Each number is 500 + 25 x the weight over its row's rms, rounded and kept within 0 to 999. Layers, rows and columns count from 0. Numbers have three digits each. The size before them is the row's rms in percent of the matrix's.

# layer 4 MLP up, 512x128, rms 0.133, rows 396-406, columns 0-127
098:473498509526495490520467501481509460485508528524517486533477491492495515509523512505529490516482526511489538498561530497530498475496477484485512555521500526479459517523460535479567496475478515474533493484511479478480473463469495488465525503462499460526527476545511520527510463495521486536502502437482476476463483492497532537522518472532509508520496472484507504450512443542508500523480
094:469459537495521500500549469502499500463512489503546510474476542499490537501560555499485506513465493511528530509484475521497468524525526516490529497493469489498543516510488495517483452499494472507508504533489475507528513493495511521471534510485499535486499518503488502467477487514539510502500489495477484483518478464511497478521493490458486452451527493553443550479476444535475482525455
089:502464512519502556472469500509487539491462475487479489484506489493521478539509521497435539562487505543477478468460490492501507482528469482534530477473511499461529533549472470524540528490529545500488469494508498541503475532520501525474528482533524486527505519492509491454486524483479476470493511516483539492477498495511492519466505480461518502489469441528486492511535490506517509511498
098:493506514497491493514495561481483484491494491482517507522532516477498488499487497525545494533558506498555519544526497476496501557504503492507478506494527463499520472525515525470527535516474510529491487513587461517492475504542479525427529487478510531494496457517508507483515484460488519494500508475466495473489487465538514450513482520465465472471483459534498487498505489491471504482494
109:515498465538493488495471552456490521444519495449477474525514507538506516527507489493524514532501480527456541529477443495506495500511466508503518472501562507509460521555489538485526492469493438493504520487506511518466512501484528532471513516474498475466505498488524494468515531524549483503479497505472472487525516506470490516544487506456465513513495475521515484544511506520486468493505
107:469516479496492502470439514516490520479518489563500527474486511474461519514560518511506494478542515480525448486493492497493496487494459467421485499520522544503465534501485526498526501455514528511490537494523548522507457503516478497497505473496505514498491510526528488497498522491493464504532568479491487488504510517489449491525467528485509499458527514447527496485511493519499522524480
092:492485515497466499564434482529480454506525500488515499501498476507498520496506497472464524499477493487497506512534549499487480473480502561529457540438511498485455448512497469484515489538514493479510509494512448477552475456474529497505508525518534518527458504486515495513465489531501511552531498536498505458511518498504477482529530489488527487488486491512473541523492480516504521504480
095:531496482471488499498488492508475502491471517472511502473556455501520491505524449517494523488508485519501510514512453490494542515492459503516530546520512495501516473536510477496475491495525484477510512473506436463508491493496506481469512507526451511484525492522525497521444525467483522502519544533466531466511532541535526464436533504503517502490504498498489564456471541519477504499521
088:530518461528498484511504558537519468478480485506480541496540506463484475502472524526512482534516496487507491518524544482537485485556467535529527449484490494500444475527528514515450532516510484489486481478525478499469555480472513519454506520511511496474474493527500523499481472477509514510477502450531483478500514486486454480476514516489450528546531510481492502537485520510502487509500
100:479499517544468528531494509478476496523541509538532470484506527482455497494461476493513478491541514558459472484474491539498498509529507511493501526518501450524471514532519518495504503492486476457474469491495567501512488477498548487530478499514531474475524487499506466495475501502529494518440485488519536509476518436514513536469473518514492545554512504510481488525513490477507494465498
109:511529509455504514517472520493486492566547509534483489489529480471509515497489507526477514519533507484490507539558520487532497478485502508517519459506511502478502459520502479487524495517509520461482520498544470477489471512478509461464478481556495465498469518573483499506529519457499460527483498479519511554499472524496446490508492473526521483507514463472494508481516535485463479496458
# layer 4 MLP down (transposed), 512x128, rms 0.186, rows 396-406, columns 0-127
092:459485527507509493541500459528522531505511461493524499471478474488479520503503515476454517529481477498467511455484463484509478511508493507497498514559543502524490491492519483492516517492468538507535511526471493488512482514520506514483479516505549517535513521460463503525497514500472549458532552524429527481549517458487436521473517521522490497513485490513520479487509463478502488488532
095:535569497524492504513486478497492498476492517497525523490539484507483485482494500509486457462529473447489519477490533475490536420489486457491462454533534492502483468538493512499495522483557500494470536492475544501463499513503493470519495470475516501527510501499475450512531504501489472469464512508498525537495505483518494476529498490522531562501510504468553467520509509500489516514517
093:498503512478528458518523499507521484527513501487548518505479527483503497513495506438532516470507495452505474508530503515505530507506500484489499496526478498548455480496535489499492525479514511451513519510503491494497488476518449517509521544475469489513482513432492520536482463484496517487528508492500488493536443516459500474483500494515497504523524560507506486476581507461517480435532
096:515491473464535500494475467555510530516513513513523498491434496506493499514520488495471532558472509493493516469495511499498499466488511482489539519510493494472453581490456509502504478505519536507572496529499501520493531491523444453534495523515497482529485490498490531510491494523508525492515472492500520505498493477475489499439505514475480537520448495484490543483506494452526502465508
107:492536490531471513507490506513495514498529545521474494485510475512473536490489522507516461522480469540536484499450505476521502490509493515492489424497498512505491473494512487493535486517445496492486484473539506495494475495525501567494512498481513485537536447487469484524506500480534540507502486473493552491556499530486494497530491461504550531516507460491473492494495437508522538481458
109:478508490525455491499476506512531522456486515575535538461502469519492508505478559514489488511513490531460487546510459498506525503482478508520495480511503469530499471467452493497529466486506470488509525518446482466492500507531562497484517503487516516495506502525495468522504461564563473487503488483497475510474471463521478498507511495535528484494494518477500510536511541529500500477493
092:515498474499546507473522522516514456481450486510497524507539513514484491490546488494529523484540509514529486470464485494486503472467487460486502521545504465517511515538501492467507450464506522539467505484517495491492499479519488485482507511454504515462481458533514493494512504506492527440510559487498489516484539505472544467510484482501502515575501535510539468491559470512486487501498
091:431490544562506492509497503468483492537503467504502497482486543469488511514501548473483493519480463465545496473533488477501530511542542504503499516501469465497490510473544519482526477469481487520513503513488522534478570510529485538497484471497533488475507493492506531503501455531494538512487492474506466523534450465494507511531482539509489504456507480505477460481514520477494501487530
087:462473547475487515479520458564528525507515509501536483477505460505483536512493562494486464489507505493484492519483462469498554500433507496514462561541506488541488500461473500548496506463552495497524498498496494512525462507518504495502524555511510500499483510466521459487505495518513504482505473497519491515497495515536525477504456509535513452485526513491502455488479493507515499486483
097:498529509545508508539461513476502519558511481530506513499519553495502476507530449492491463508497497487480465486500483521481508510455499541523446536489477475503479503485517540500466461477524499483487521494519477493502482482567501516506487524518457470480500506494500523482548474475432504509500492518523543514482493500504472455478471533478487503501485554484464507519550489503527501519530
113:451502477457498494510493506454533459507530498483515517514497536517457484502513496537528474481539518516477451493471484471495495527503509521531503543521480515468496511486474504487521482496529527486538463521499511474488507509503487476501479488486441504464504516577488526525483552522466525473469478509468542491508509539484546534516485506488481516479498499505469464490465507531474506538543